Weights of a small transformer language model.
Size: 10 layers, vocabulary 10071, 32.9M parameters.
Each number is 128 + 24 x the weight over its row's rms, rounded and kept within 0 to 255. Layers, rows and columns count from 0. Numbers have three digits each. The size before them is the row's rms in percent of the matrix's.

# k: layer 2 attention key, 448x448, rms 0.103, rows 431-447, columns 64-127
# q: layer 2 attention query, 448x448, rms 0.103, rows 432-447, columns 64-127
# v: layer 2 attention value, 448x448, rms 0.119, rows 384-447, columns 64-127
# o: layer 2 attention output (transposed), 448x448, rms 0.112, rows 384-447, columns 64-127
# up: layer 2 MLP up, 1344x448, rms 0.127, rows 0-19, columns 64-127
# down: layer 2 MLP down (transposed), 1344x448, rms 0.108, rows 0-18, columns 64-127
k431 104:162101140108133119133147105115141135124091118154082103136132104094128088138123124149167123134100109148124101088139119120062140132129094138142134161140085155135133109181159155101110141141135104
q432 110:145117149103124100093117152140143116155147156105148118118119114120111153108065086168117154169142109095153124120160147118095119161164109114122106137150135121094115113138133157168135155149140148
k432 106:112185109133113135166140103120119128130112108125089144114129124157132115142144124115114120099134135133115140070108136142120096114147119126078156125160120165128130131126145078129139064129097119
q433 109:139135126089120101122090109170102168106174150126116124142109113133149119145131121157099118118113122132103128160115108116118161149127113094143151143116121132161098109128121103126166093153151120
k433 104:132102154134135127154126142135105087106136127169164108148157135088145117130138124138157144148133113152091123111183121152127111137103133122120106107118147121103121124143163139140050125152123130
q434 112:157110161119159098100135127170110163120113155142097116118136144146129093167105133184145143184170100104116135138119130133129134180110098162117127109140157141142148096130144120108143133122105143
k434 107:108112116082143157139141154081175129099096139119114124158149108124119094171128150096119118136127109146137156131153140109122105105135112119168124129090151135133120161144111107104108122157133124
q435 112:144150119108145119092131174116161119138111083136154135118143125165154128148145142128198166152102100131109149166153095122151090130133100133069132124147162126149120129127181112087107130101116130
k435 104:119096061121130141101128102124144148145150153121103112101134128126155158115097140122115127099148136146093135128100183104133142113121156115137094112116097127131109110120089126187120115123133134
q436 113:166142149148089135140131113161116140107077136112150127101128150086112155109135095098109134120163098093130134101128107136142166079145154110111098142096094147138117127136121117100119151156106094
k436 107:110154112176151132118104074091125129156086116157085096141114134163119102105114143166112138079143126130127142143143133131138152093138147145166108124140108106101096139152147088091139131069117130
q437 114:146109123122106161095122129122089111173160122133062161149111108128128112126178098059116122121120067145121117122116120123120128135182142129127138124136085132142123150177133158151150118149072146
k437 107:122092119113142112123174097119171136109089154134135143140129154158146133122119110154143117149097115090140111127161115150133108120117081135137125130100119140129122072137084141146153119145146116
q438 106:168144088126072127131124167176097112071121098049121142102096128108130123099147094147147104107117104134130113083126104136152141115103161127108097148149100106129121139121147108113112144156116113
k438 103:112112149135160156112130143128145138131111134120125170117135135111108102095141149161097097121042124094114081143118126171107113145139096182144166087153178155102084114102154156148149106095147096
q439 109:131129181135125156100089140178086140148133120132125092147175134119131083146134143145096148115071092150132114115118094102111135105127117099117165113149133116151142141134179128153120145152129134
k439 106:143113139085167141120167146137139151166131121096103123125140136137130143141127134137162177133183120105111109180176121161148112191147171123164139157162127130128106126088140090140119106136111133
q440 114:103144163154088099162118127130092149078113195103141125115127118155107090165131137122153118113146137128067118108143167130153135064108134127080147175194130104122122082153135129122147110138130121
k440 101:112105108155127102148111145082126121149125114128142156124168101124155119140144161088110092116130127133107137080128128141134135142099110108122130111087135097129139194139086137152136158121163088
q441 112:157140098121143123127184124153132154118140151117165173110108146117134143102120104157101108117122086106130116139106156133110139162131123125115126108144117142141141108132106151134166107131127149
k441 105:133087175202123153146133105103114111100112071158159107089108149181186120107186104130117107132085119113134141136093150116175117098120151151134144132171139171102127094123134086113112142141133139
q442 111:108133156094140150103112113113072147106123179141141129145143121117120121140138095111129149091123144131163115090114138129122158121150112140114130132117128136125131120126118110111161137129201132
k442 103:144132102199104143102136135149179111154131118137132106101131148107158116109156149090148096161102141107119183144123131115115131160118140127153130143125102161131164128106149109107130098118108090
q443 105:113076148162157097171132157104094112136130114110117113116143108131115197086113091139105174092129071106138118136156140101141173105090159101155149164124112105150158137112124135118140172083099138
k443 106:113185099101148139129098151177095143123075135186140135148120117133084103127126121137134076143133097105106133100098169118121113130130099100123136104121136152077119128155129098185092083111147158
q444 110:141079125164136121135116089157145162128121120111153128136166116131163138153114145137132137145158123109167110154126137128174114109155151112109123117128184137132110133148166118127181101148089084
k444 103:122146121078098148117139111101129180083124151137129117144108134147144117105155093139167106088144123116131146128124148134083138160110133120128121150113158149121136121122129133146112119138168148
q445 107:146185133087151087124120158118125131151125161132134165137162106113154140170091133139118149137132107103087098117201116157125104158137083139103153131131155121106131164124119148173142123097117137
k445 107:132132138154152144154085128070114134131120137145130144121101102117120147131116139137127090130086119137116122133132136093154142109116112134118135109159148091160138161118102177109154108096096136
q446 112:118158139149154113113131108147153126154141115140102121135143145138115122074112116100156102144137120107184114130118119143137152092112115098113144116140109128153125134164139126130140130112117099
k446 105:149149132152129128135147102137110085096156126099125137104136149113145151166126052125129145129107103131127133117125122105108104140179139106137117150139129166135114139116119135107143147125118130
q447 111:113130161179144112162122140176115126150158136097134152125108091131127129123137165127108117137104102086107154154112102085172147161101121128096088138122154120134115104110131148104137148153140130
k447 104:128133145119123177103123097130119126167101104128130130127147187087119119111106135135128145095157127105121129128163111145127102121110140139155144131141124167064126123128103109107101141119120100
v384 086:104146117155113124155123118112134119133085191097119172163140162127090106118105097120120117105117110157137163101122154162121136104151103137158132112145130130132181145119073108135120119150105130
o384 086:118133113142129120135139169134122152154144119146171111086138120146146145099097141137130086121139146131121083120151106151117177129104143147079130113155097135097143134151186107140163136102130144
v385 096:148101142139160100122145112123092082132159152099117147118080104109089161156093165083142133093119136127156149127149140097131131185115153140134154119130107141135133094078121138074094180139179162
o385 092:105153097125100149119147133165145175132156129210140134109144131157156114113132109123130123126142137120098163091095133146118097107129096103122139187102155143122115158124108067138161096134129081
v386 092:149115125145097110118127116111143110099129133151114154071185169116127108118164141092125131123115162121132124158141150141144148148122137136143129131117160169139123124123129137157161136119168157
o386 091:116105128121110138104134165093159113116108107110135133111138071116133136154165139124146126174132157117100141133132129100142101087086165136077115133130170093107142168147106105125134125130109101
v387 091:130110153091124134108145121119137095128078130152128110111092142127158137135160117127109128144144153142120130137160137119175136093141113111162097165160115134127125142127150137148132143098107103
o387 086:111075105182138115159117132137141179113148107110139125149134119111100132147144124151164133131085124144110130151128143121138074143129130125164113123122163097156181107109112109131064104132127120
v388 090:123101171110130148106161084126175132088108106140160107111122152150123113121098134092147166138130127154139147140136082131095125134111122132136129146101204144086145139115161134117136140139145086
o388 085:138138142150100123108103111154130132101096098096111186129094106149116129157146145137121111138101163126115163127104153130167145114140107094110105180155086054123130121148075123133153112104118145
v389 089:131119173121107100132102098106147170128145116126152173148139119117124085140155108084153126206122125126158095153144121175155079122143133165115090135135146162114137139126205113114124093117137087
o389 092:103114100125117148161120118158134143147092129124147135140149127112128151107139137162142116070135116117106128100131140101070109142128108116133175182128086100136153135138124151182131128108146143
v390 088:142158179116113105154106116148112139162149113160105155142128142113115131104123133168134140123095103124162147119141147135161120101152106118135120133110132151133109149136122117147183125135152150
o390 085:128160066119120155152142129096132139161141122115114111118140143124124120148112106138143125124142142151136152120128150131100156149096138115114108120109113122118134123106123158103107136111144174
v391 097:111146125096128109130133120122136141135127161118116066105111117146127123095100112103112135116126129157158118166109078149124157182169090183121101123102166149119136131106093136087137165153139109
o391 091:167134127123127149136124183134102117102125119121133144142151143131155148155146118107120120131152106087161114092186126102111095099112125129143130106125108121114104176132113089159115115125109124
v392 089:138112138133113183100106102149142128130083085139127146127133103129160105091104104115122147113123135154176137133136114101114093123150113109166082105162085134132162135116162138085143111181104145
o392 084:104131118119139126179137136105109127172146161135130096107130155152105130168160121147119162176123118143110123142110108113107150108152156136127158149102128115166162143139119113146092088095137113
v393 087:142114102165140117112129152155143144114147125107113090133111129129128133166090148160149138113143140150143104138088120102162164136103138152117098082123101158109140149139142099137115154130130194
o393 085:148154160158118155113117127118114112158158138108144171136128157113115138091087096094138140140099139116098174112117109138176135106138137123162123111138140144152101111113127098111111135136132101
v394 086:101120146138112135117163124142188142119096088168122164127139053173113142107110170085138121120116149131126052114143109128146147148177113141135130130171151155110088157146101106122152139125130138
o394 088:109117105145129112118100152106103119138124124129091118152117132134128128118128109156089109166143111100135164142142160108064156098077165129114116073125076085164168108139113156138131138114132170
v395 084:106125166124086110137126119123135156143141104164139124111169131094154109145166120167105083123176147104121099107136091107116101146104106138108146079156153121125126078130120109136148099167127116
o395 080:146165145129156135146114210119104083123109146135134113158095125148128135171104129086141103107114105122181134155105122135119169093117129119160105183118128145117148147115115153130129144096113097
v396 089:175119126160118120142147121129061118104094114136124116152100186147172113118145148155120127115104134099119159136120121164146108116114147127140149101085151145143169128114126130119131123105110159
o396 085:112119135147114090132143162165154155148142124120114154159163093089071123142096167120125146096130158174196141089138139050101109131103130095116119156144132141159109154091133105165118153146093099
v397 091:154179104099089139102133113116150090120115115128144133114144123107130139104137153121101146095173147118125149106158141155150158091124150143115103136129161144102155123089109111124119122149146109
o397 084:135101152152134132135131130144121110154122128099117141120128187131106124183108146120168121128099113144113130111127141143104090116137121111138139140150155115122108152143128103140131135115120179
v398 094:092132126080113088119148162077134134152084114109115109113115120109121134146141130095097145107122081135162146142141150113103105131128127186131133104124113127161077182119103107163084140094113116
o398 088:154137121137141154105120114152102146139122122122150119159147136153124142128084128137152129126132133124097112112146131127157123186181111099099137120124104183126132128163170092128153139157065129
v399 088:121149088109098109095117113117070118142140148142107134117073130116123107111126143182124134146139136129108135076137111129104100103100107157102172173113129207112115114131131127124071136126102126
o399 086:153105145138126107123100146119186149135106109134124156162161138154163155166112134088139105146170125149124153171147126166150121143121103137125061141108108130155126153119128107128139199073141112
v400 086:135099140130104166136112114131090121130128070072162113154127126121111141094104135099101161124097144142121169148127153100116136141104109126136136159155084130105097123096085148097131129144138111
o400 090:140196090149194132101159116150103121156165132160131126107103124137146084126125079128144151134140109096128128136131122096170137092140132159147093106145137132128097116145163077133124125150088111
v401 090:141116110112108100136110141147136137109165145095151112161136135113110147173157151109112147087093085120092119085144143167126148137159152131141072141169123104108135139148111175152099166134146138
o401 089:096152133148130185158138104092142139148177084145105170085144155151168082122137101178127113183123166127140137167134146131071136131090127142099158122101135130140123157110114121120156138130135111
v402 089:154170159131127156122102120119113125079119144090154131146135158097102090077139128125135093127151096079124133140065119119141113111108119139077141133150064165155088140111096110108129146101145133
o402 091:103145109098153085093112118130111139194141134121120136116133079119147133145091132122102141103097116161107102130128097136120141131096155130157154102102145126128123144097135147147127097108138139
v403 084:162106122142109124104140125143160132122116071125155099155139181168151157147123158128105139096126123151151152120106102095133130154110113135147141213159155152146131148125136154139094140126157137
o403 090:112101121114086182157147152138128192140144159134112141102092093114078131106126109115142135145121140114100091101135110145152157147149104100085148094114148122128119100115118100092154149161135113
v404 091:139140093088074137112124126152095148140153114136172153087142129132106131111104148132098114126116148103151113153097091083063146105129107121151151162125115179090085141142105114125134142094134132
o404 088:142121186126127120110136108124125158126098175073117123169058133148134115130109081080133120153126140139130134134145138138107139123144106124118098152160153098126188090160157166118106159148115153
v405 087:125133118075169127130139089103081152121153110139142080120099109108133111130116111142137116119087137139140106120115095121111110137121179148169141112132139135125153119185120175127151153125112122
o405 088:082119164140110111118106196158148130141085162132159177127181138132105165129123114107100099096144117147102150117112146130130137116163107093102114164130118105081134149090121111130111095114158113
v406 089:108141145156149145136148115122118103111137124158145141126124143119130142077066150174114086126183110134139136115136157076139076125115107132146101147127174078134145138145166163111161107129121152
o406 087:146149161119086129136141145098151148133120138115143129107128121098103102103159138099136133137100116152128135168087123159105163154128147124110119121112117147120122109089136143111138110129162143
v407 085:046148133137111162143146142159082170127097139147096113127097124124166153077156086189149088102157145138116132085115116115153156128144121120150115130130170128111155118132143098160120097110096139
o407 085:159127097132156084124125166106161139142140157156122117152108090150148107177106157071088095108098103112136122157128173136110151125091080141164149146123105112160112132113103148118143152132136128
v408 082:122104110110155180096112151110085159108146074139112127163139108102136130118093161101135123119149110151139126087147181128139114107185154118104168093134141119109099143180145149119079136083103104
o408 080:096180186138130115162139146149148104142126157093145143109131151129135158121089151173099210109138076077115122142138117113156176140135061105142092166151152163163129121164170146162136126171084126
v409 093:128085116153157162077132153166167139127122092116107123137108096127134149181123111110100085131117142131120179090110114131137121114177104116083086167110129128099163124093129108157130109141156155
o409 086:193150141090114109141110123083117110121168186137133103158151163136113135108139098114159128102094132102161120125124135163135155145109110163136166079110149128117118097138122136060119144179144087
v410 093:154078145133114143107159100125140149144146131138138150111149128119132092116106103100093098162171141163100066135144128103133100128108127183134131149147133131141111133163109120145124165136101125
o410 086:122119143128110116112138111142083133115141132121146168146138169124160189120126128138097080146120132101174156110122161169111147171165094111151112144105159080104162075097175105125133102104154108
v411 091:135132131110146156130109130165145144106157099102161115135115139133138151083096104145179154089089148142109142126159114115169110161140102133140097138135119165135111148119115116112078111115169116
o411 086:097127125153120155110144121087068130167140181103082179114137119097131147165089176115111113096125129151145123133142119100121139142118120169124115091127132113158134121158117137117105156130116132
v412 093:118129130146125148172101132147156151092159104143155149117128114132153119126169136134112125186121160174136044133104142134117095129129177158133128132144145104106166127134120174074107140156130117
o412 089:083090171100116128150162151135073098141117129141134144088132127111123175118144095168139135120143099110122178136151137130128132109103082114153111132111111116105120124153142151174143146127166126
v413 090:150121102152143121113100177127135131143115106139125109136133129179131145141182123145132143090138173161127116140103150133098142149151126086134125113111106159145134151122080159131123119118135104
o413 086:143140146128152116112135097114156118138087158103093095102093110123131107127132114095124120165133095177118146129127100126138093102118107133087101122118138132128112116131120113128133159146134135
v414 083:162122118130121155091131155136105105103133123101140143150129113135159193117102152127135128127159151162103162088089126128139136114077138111123157134121133105165099124141110103109098106180138110
o414 085:113116168085150156129157108144144136155121130132104104153088128102099144147124117107131128156091158136104079142173101150087147141193125169105103148122112136116180099141150108116098150150151118
v415 089:143110124142132150116147140155140098090151129143105167153117135168087148121157112114115111163174140117102116140119176156158157135113122112115125133097141092103148088155166150132138149144159132
o415 090:100147104140142125165171079154161148115098146106120121100114141145166133122144147180119133087116140110133140082164147146150172099101122122116142106122090128126109144120089145150109178109098137
v416 094:121150113132128074189151152186099146158149143127118130137128120117166109137125131113119182139122124090150104122122130161129105072160116138168122122144115139183120151115147124115105128151127108
o416 092:109128110126130160115107159088127132119119078177131136112129126149102089100127118159133108123126131135123145143110094066153127116117126138189141148075142117122107135154126132118165131110097070
v417 081:111119088122137137092074140092143139131107137131136176124136133124091092163110116095133122108135136135170173116153109101127120135172155139133153127105172122081147109151098116093141094159166143
o417 080:130116132132117137131157129163075169176132109146120109086133145125113123097147131157110139167166086122120113122110126132109113115089144124104136134147121146183099189110123135114163114092144129
v418 089:130116142143134091128130130128089138153128115155134129098121128095134135134151116124188116154113134144133105111100071159131111104135163089080118161157138102109150127126150171162181125119132139
o418 085:153090144079054144145081104116153091099125136178130130107155159160148106124142134116146134152141135129159113164121139116114105134138108124134100116117143090118125150123078105109120110104148103
v419 089:124143121144114114137150141092102149138070140172130131156101133205144135111128106127115125098118144150141117147150127130141159132149155116096146108138090125109100147162127128109124148109149132
o419 087:159125106148145112099139138150158147150156166105156111098128123095141132166164134111078163104105137128113124114077110142117106117150076106147145130118137076134124167089105090132147118112105149
v420 087:137111123127126112099150133111132113157145108130152142110109143162104113181110111119117076135138135095149063132181111101149108114160161123136120076141134154138174126125116126125116153145133111
o420 089:124114116132147113141135161087126123085114155134142108142121140095136123118116120125097144076131114133140139106056131119121144094107087090156129155165117124096112130154157076140130098140110123
v421 089:141166123124141058139127119125142101119110159091145137111107133112108130112125084108126099123144090169138139114125120147108150121108143131150135166165069138120150168114141113132157133143105115
o421 087:121100136126118159123133111099115137153091123119103090134134123139131138128130159165147176156115131128166107144085134114081119130161120142127086121098166120155172112122112135108146101106087138
v422 089:145125123125114140137118090121161104130185150124116109114138114135114117158188096128109127109109095128110133148120115152130123164147154125123133163144120123127111161111147139146120118126065118
o422 087:095141190120139147104092115116101126088104103104149123122149148120113125115132157144131123129102165122115143089137136112124167107121118148094103119113132102114172083168098129114108126114182138
v423 085:105155135130139171127086144164120114102153139107152162125154133129113124165119167116121097100096110132101147091139112151106137133152133146150134127125115156111118164118159179141134149164141146
o423 083:147097132128144107172140111081096150118083117156111123125100139157133113056142162142133146114138150083147088136100141098135187130120123096073080094113107138132125090085091103127167109139140106
v424 085:141100142144113142132171104163126145130125168110136135089154105070083100110128117155161122121154150106157183133115119058120166127131177143112124156137175146090124107133100124156122105141112082
o424 082:120163148146164135095108125078140127141119117147084117143121119146164169150127136097119103139077110111089106129113151163142093146113113149143189113136089160149126111103173118102114128146101162
v425 088:155148163077139112176132147121117092117118126146115119093179128129173098149116130109095099102149136144151103112120130173116149141125129101109087119102173123118088146123101137168146100150126164
o425 084:123087089179152160112118136097126158152156138101161103142084142121098151133134122158164138130149094104160141103131134111126107102126142141135125128166129108105149101128121144160146112106107081
v426 091:110122135133153130123106182131092154131130142123098098139151125123118165095143139154144150064134120100129125124108101098144115151146113118151174166100124154146127158136160147109168101113138131
o426 086:161136087117115117086134079159153114142129155129197107142119170147127117162130109113116132145132151176143085136114136125132134155140143163075097085176152135125137122113140102128080129113122102
v427 091:112130150126138131078156129109162084129085116155123080128107129093095146163158142159105087146071123088159112139096123111144111144129100101168155119128146105132117133140116165094113126115134100
o427 088:171129114114132135143095135147137162103136150134141164140141171138166142098101131073152112135167150200103101104106110149113100124134145132127121151120123098132136093117111112119099174085093131
v428 092:115116132118146103146111148123096112177143102124152144127095088138112149160074120145094113082135083150110092133102132127123116129117139170147122116137118111110086164094141129126131096126122119
o428 090:139140118132163147136143116161132162160115168102112149120143108155120115107138129151115167115116116126134129116127141122159088173175131103117111147129149131121123100158116119141144149138104134
v429 093:127167092144145161159113128135092153158170125131179110105166158099075175135113120136126149133118131130141141148105137077139093111143141117114131114127109131096150109097124134125174158133121103
o429 088:143134133120143107123127179102124161166096121144082163089105126129144067097076140112135131150139035127173104129149137174155108181116112158091140137146175138106096180144141130152128124110136139
v430 084:086098165134112162147140116130154123120161141109134077110106161118139125092156135101079161120120105104137116122127129107154117121121097091118183142177165119116099130114137172065066170134104103
o430 084:178128163173119137131111086173148146124156106119129180142140122112145128136101096139115138131110143114117113157106142144127135124124142156140082150124120080133114144115119087170177116151132154
v431 093:122144096129145153113111127150076162145118138154107139139155115172129129122090104130107087136171144141153128153142117121118129113114138156144116090119087099153111193139106096154137138119160127
o431 085:125120140148103090115152119104141126150153114116152117115131129081154109132143156104116132104097105121155099129165123141144137147127119145130141137146162122153137093152139098109129151138110130
v432 090:121119146126141108140147143152076123100142124160148127151136142130148101149182152153138117117158139125157152120142137094148106033080129136139118126137122150128132106118127133164143113139143104
o432 085:136118169115124126142089135131142120137184120125148142147130112091184073136117105113099084115103132097141104121142175183147132125116109126134124142132132077101173139110111062121134129153155134
v433 084:106138142113143131150131124100121151125112149144143092091148150107100078095076082139110130140075126105150124129105169112145123155105099141134114069154124146144149112123139112133124147153101133
o433 084:141142112158143152102128106131142103087139127080130151145104080123115124110140176144154129131165116138126129160153125127094121119135165140104051162134149127105111131102173167151135136137110119
v434 092:128101128113132131109123114141161099101126142096130162092116145114119142116158104155140115142094139139126096115125100125136134162113107163112149135148122170106089116117130121145088096106103130
o434 089:148119158103092116177154095067108161142129140117150139136136116177138125093138164113089114109136139144146185136145139109086141147160136099167163091143142075128146137142134113120109128139099132
v435 095:156135130117108105097110148133173103126149138137111167084116139116078089163157151120164102150115092106098151084143138158136096137133123129113192156131172119141167100131142117126136173069105123
o435 091:088110125163130134162134125157093146083117131087139106136119110115153164106109100155104151128122152108102154139114088137148104114115134136156120169125120073104137133140124136112118092159154130
v436 091:176138178126099124115184122158128135129136119137115150141126147091102137147168118144135103117146154124158146105142137094133134129147173081113151143098123129123153118153113094112114113135116164
o436 083:070104099108131149114074170100099093124157143130153107175150109137167136127158149148084122087148148128096139133102131157123131120202083167116109118182151103100139141121154142136113151128119114
v437 087:119155137082110133115128139169144105101121126103118139104127123136123130128125124115108127086128100140124120137150190155110110099079121082114158151097079095165098127132115168136110112141136186
o437 088:149125131111146141125105125126122142152140131126088146151071109123129147130144120139144104131149174133129091109154100119132137156133114176143142183148115121105122100113151123128143137113120126
v438 090:082118123127114155134175128091117155127123155114125168133121118138139125142139168119122149143168116130153173100129129109187149147152114148137130100129156110139117126110154147126129159142186136
o438 083:164138100153159128147140122173195135165129144150146121116127142123111111105112123148151136163152116136126127162139132142110115096117167131123143142149136155092124139140122100149099124137125113
v439 088:128132155131140114125100147137077164136122154146124072127119148124132134128126125134142150140191092142108094157124123117136144193084138108147132184094105112122109184136120155111127159120133133
o439 083:127134111122112173082164109137157122121146129090136143165117150127093153116089140141099123145134136131116178113140078137137114139189088155127150115145146149186117111125105122093152113127111094
v440 084:136109101107153124151132079172130093106158112139141137129135095152135160107114103153097144134130109102142141092111152141159111125171083078159165118112093094158150141104109092139126166094127114
o440 088:132131131163106125115119185077111159111145161125107119122117102128148157144116146167138115140161130138148135120106152154083108122158121163152123159142152136112115093105167121119128128105141135
v441 089:133138117099144118146063104169124103097112069105164072139159126130126143182152129146124136125129123114142118097132119115136120112154129096141104111117087125155115154151155162109117102109123126
o441 084:131126148163104099108170160085157184134128128145049112102118139108122133133081135168150124104118124120127101139107176146119102149201140161132157146137142160115130088107121119143177150134115098
v442 085:082112134126128140131103100132111138142126149149143139066118102138125069125139153121104178174114133173131120111165121106110129159162129119124128125136118106125104132088148125134148096143093129
o442 083:111115129126133162141109111123137094161111106132121137142178114084120171121120114114162067114132149106130124112090103133156123086098096172148125146112127081146156134154112149120140137118192109
v443 086:125142171152134124112120140179135168159131144111154102125161152110137168140127181115124123135147122169137150116131103152130121116111168115100107144113118174135120137156112152106137127105142082
o443 084:125135140082130124117156112126175130111097130136120146161151113143157080131096101160131103180150108096123112156115151143083124135123126135132100112144143110130159104097161126127098142146126145
v444 092:158120131179151134106147112121155149115131166119094143068155103158124112123124110147137093124109146135153142136122150151095118123133165135173144110103121113126080113147121129126108131152125121
o444 089:092134137144126139143136128111149137107126128123155129146138149120116135125125132113087120133140147144134092126152141144157127101162141118087113187114092160157134117161120124126139143124154120
v445 093:158120105094128154132075118133107156134152155154071142121138146123176132123095165118096146123131117175153152135154112146105075095120133134086120132169115180102115135122130126140126141116127109
o445 087:102122149087156153137134143107143131144096136110159112110102116125099113143138123180119131088157139091110105163134109087104177151164166130161151108119160098124141184116134130108108126101120152
v446 093:135098138117105118112188145153142099119110154132130101170089124165168126114128104144180155175146156121179125144123149127130157070142113115124127084124141079119094121121120120098102127100114157
o446 084:133156129137122145148123080128114149091114116090160161105177159108145122163137133133111122116083102122142101070098089171081126101114132153132135161109149146137178148118120116158161134143138082
v447 088:163104130080141087124096122111121133133130102145129128122111164174166149111091133138122120130171081154097173119161103105119197126096156109169110141093151120171164155137157113131108133105138145
o447 086:099171119151097168130152157123130147165139172116103132166144100123101083157150107140142141164114171137158105116108157123129116141126107124121152117135127126105089152180134156112156144099115127
up0 093:174115106147158140144158167090107130181121099108092128130138097129115112109137121094120115086112157108124132093082114092135093083128132118110108167140111126142094117134076143145093122130144138
down0 095:134139139088146127112157153103144118146134166095132173121160145129092059088089106123127157097105144112111145131096139101127122110154093129118114107139116134105150113100160119158132119133117112
up1 077:146148134142136121109178160100125115121098156108125107116125136161124135093133112119094115138141172143103138161106093095140211095096107109119105129093133133124102151120120125120167122136153156
down1 097:095092135130115145152184110138109164122128131115136102153157125137132150103114136179120115124115128154150138130149121064160128138139133150121161085057143137154093111125148140102132147161087118
up2 102:113148107150084097155131113090128147096146159127134117177124134146141113156122138185081089100153110158113115118118126111123153114131159145163138135101152108098107161142144096066141119136145088
down2 103:128157123119119118141124149141154112132155173075127171162114093153145138134146089143112120094152124062176133166136086096127148122115131119134102170126155126138101130132113135161114102143112099
up3 091:135129151120175135139144125163110137168185099129101106145107131118076070073134112120132180107151141138141138122192098116140138106127120125116135131127090161133122129123194156134135090127122127
down3 084:111133125161139162147125109118142112152134133173124160126154122129158176128075072112187163098117118146124152123153127171142105147095166162162156121163157134165132094146132128154100136129156160
up4 096:145088057116154132108139143176132093110155133124142169124149125144121115131086121137099170123119150156149146069106148172119128131136096157171151111152145102152141102138122129140140174152140118
down4 097:152161122130147166139129073149084124096119099198109149096151096144105177114139153174118097102111105134117134130124140177130123110110098153155153103177118165184153134127176097121120126125159125
up5 085:130134144099130147145093126155099105079141114138126149136115126139171149170087095087123103118119165142118119149177107173145129148136115112139103117116146123105137144118107099155129121166102093
down5 088:133137099159100127149156123124121139148097104113125142161118103145176153177148129137193120147134115095151090144115117102113126147128152129124111096152171100116116135152107133073143156124119106
up6 079:153116133182163144119109144122127115133100118117092117169098122096142143086140072150113071114082121136120139139139168213149157139100149124168144140157104108134142127158133133131131108111096151
down6 078:124110118132166184159107181119178096116134118096122113155125111136103131118141124203120117150121111086128140132128137152138105120118112089153161129126141122124080134124121128145153137165148122
up7 109:122112121177132139133096091124114118175100096129176140140122095095133135157118110147113115132146116139134085143159134114109128070133129122118147097151171137147135134120133092141127067122174107
down7 097:174151137140156167110130136096090101136125143129153126118110148121108111148136143126120154168148093157158149113127131145147134120151149080123142146104166140119091130092141100088159140071127127
up8 105:150155136137125156154095115136129118166156127129103130180127140126129144144125109139092129154101112111138136156121134091192124130151137105143089104139171165123106109165125150111143133126084111
down8 111:138138133156106102117138142124118130120102159124058119115204134174161122144085131103156179145134129142158161185144166151141130157130098140138167102150137151108147098112106187114106087168122112
up9 075:142131169159148134090105083149117110113143118143090102117137128124145168118115129173102154151092139076092126066124138131144141131112101111086101124121170149099171117153122108121114133155084158
down9 092:143141120197111131107119128124146129102151183140094143162135116104125153133098137128126129175173136164166121119139114142138129135143113153135147178134161176142134121070109146104113126117106145
up10 095:144079135097096108158155118175092170158122124118121145155206117132096142130090113127137103113135138102125088124106106139106142147111145090146128121122094151115160133145129151135172170109119129
down10 094:070145092152131145147103131178161143137112142113136148115162154135122134128061159133114080160114120150136090153152130130149115125112133137117106135140145152101125114144095089102150103131175127
up11 102:132112117168131129084135138134123122126102097161115103118122141108152155119106151085131113151119135117138114149129119156084128127104105100090133121131112131146147150136116120099093115148153156
down11 100:196144146132140139120152113166173116139100177115137098126103137145148183127137146142120120136129107161125148125092145100143134100136137111130135094161140133144126112119145127099131116119120130
up12 095:121112093162080162137177124090120097140127142109122116097092110163125111108152118110115174117134114124139144146105092110107123109121148089129107087134076161106149114120130141079106084136132125
down12 096:103136125112102133129167128197133109112121137136123135111111134116151116117111112156160131125097123130149094085193126125112086134167128124146081162145113082114083110115125133108151119111116102
up13 098:088120115140106143130111099104083157108133155105135136142153133099094124112178073134171148123095089123108119112115140118126173128128097106155116117125125139130162119101113155138146158120127121
down13 097:107075136144124174131116141124123128120124149140142115122170129126129094103135136127161106181175118100108145149135146149105140173134170198130132128122114115126165145109143122145136154143105117
up14 109:153106116120109064118124163143119124130127104149116139163113101120147103119152128117127095125145122102172155084098105104147114170135155105143182150123115136159143128160119192153097121091138133
down14 098:131155137148114141105172130149123095102097153158166128124127161120118186135169132111111176126110070149100135131112151123118114164113083121167138106130108121123113113142144149110117114104104113
up15 101:065167112098163129120154134107105152128154122151146134107145101120104120141152141101153122122087119146129151122103117147127144115129117133110114141114121121128139094156129102115149117123124079
down15 096:183181131110148104128100140113126129114145126146130157133126101100125137131141149133127141085140154147120128103099120168112143116132131140130106151100092162122124131134105116068137122153122122
up16 131:128111112146127113124114154131139110131151088124084101131101144115155128146092154106111153134125125138127179137131080101171156139122118115118142100127142108128130152120109125129152096098135141
down16 118:130149129141138115102102127127150122151130153137132143107118164125121144116156172146127135114119092149123153147144127127167103107075152144113116116126107146145182141118154122118118121107150081
up17 105:156118101121118112183135138102147084117136149153101126169127111157111085124096142092098094169157115086138054103099086100119135096164128126140120121124155168135165103127132156149092112152112119
down17 102:128117119154154096135155135178139156113159105123103108159126121156158117072106125122114140099127141108132133190086083112121130115147145117114104141113150132123126157117102140159123126143077138
up18 096:163194158094093140096131069129125137127166130147098109111113139097137112148103137126135126090130131104174129139116145108137097124150176124096155150111154120145152157142106160148094138130108125
down18 094:136154143121106118170149161162129114121117127095146169128133116124161106163158096152089118108113111112146091161100122109156095168133117145091159139135108123123151125122088065120119142118105158
up19 100:114102109127160118165093139145104105139136084140159122165079101121131136177086143116147140113163098127122158135134140155123138143151112119171157105127127135128114139109148127149121124131119104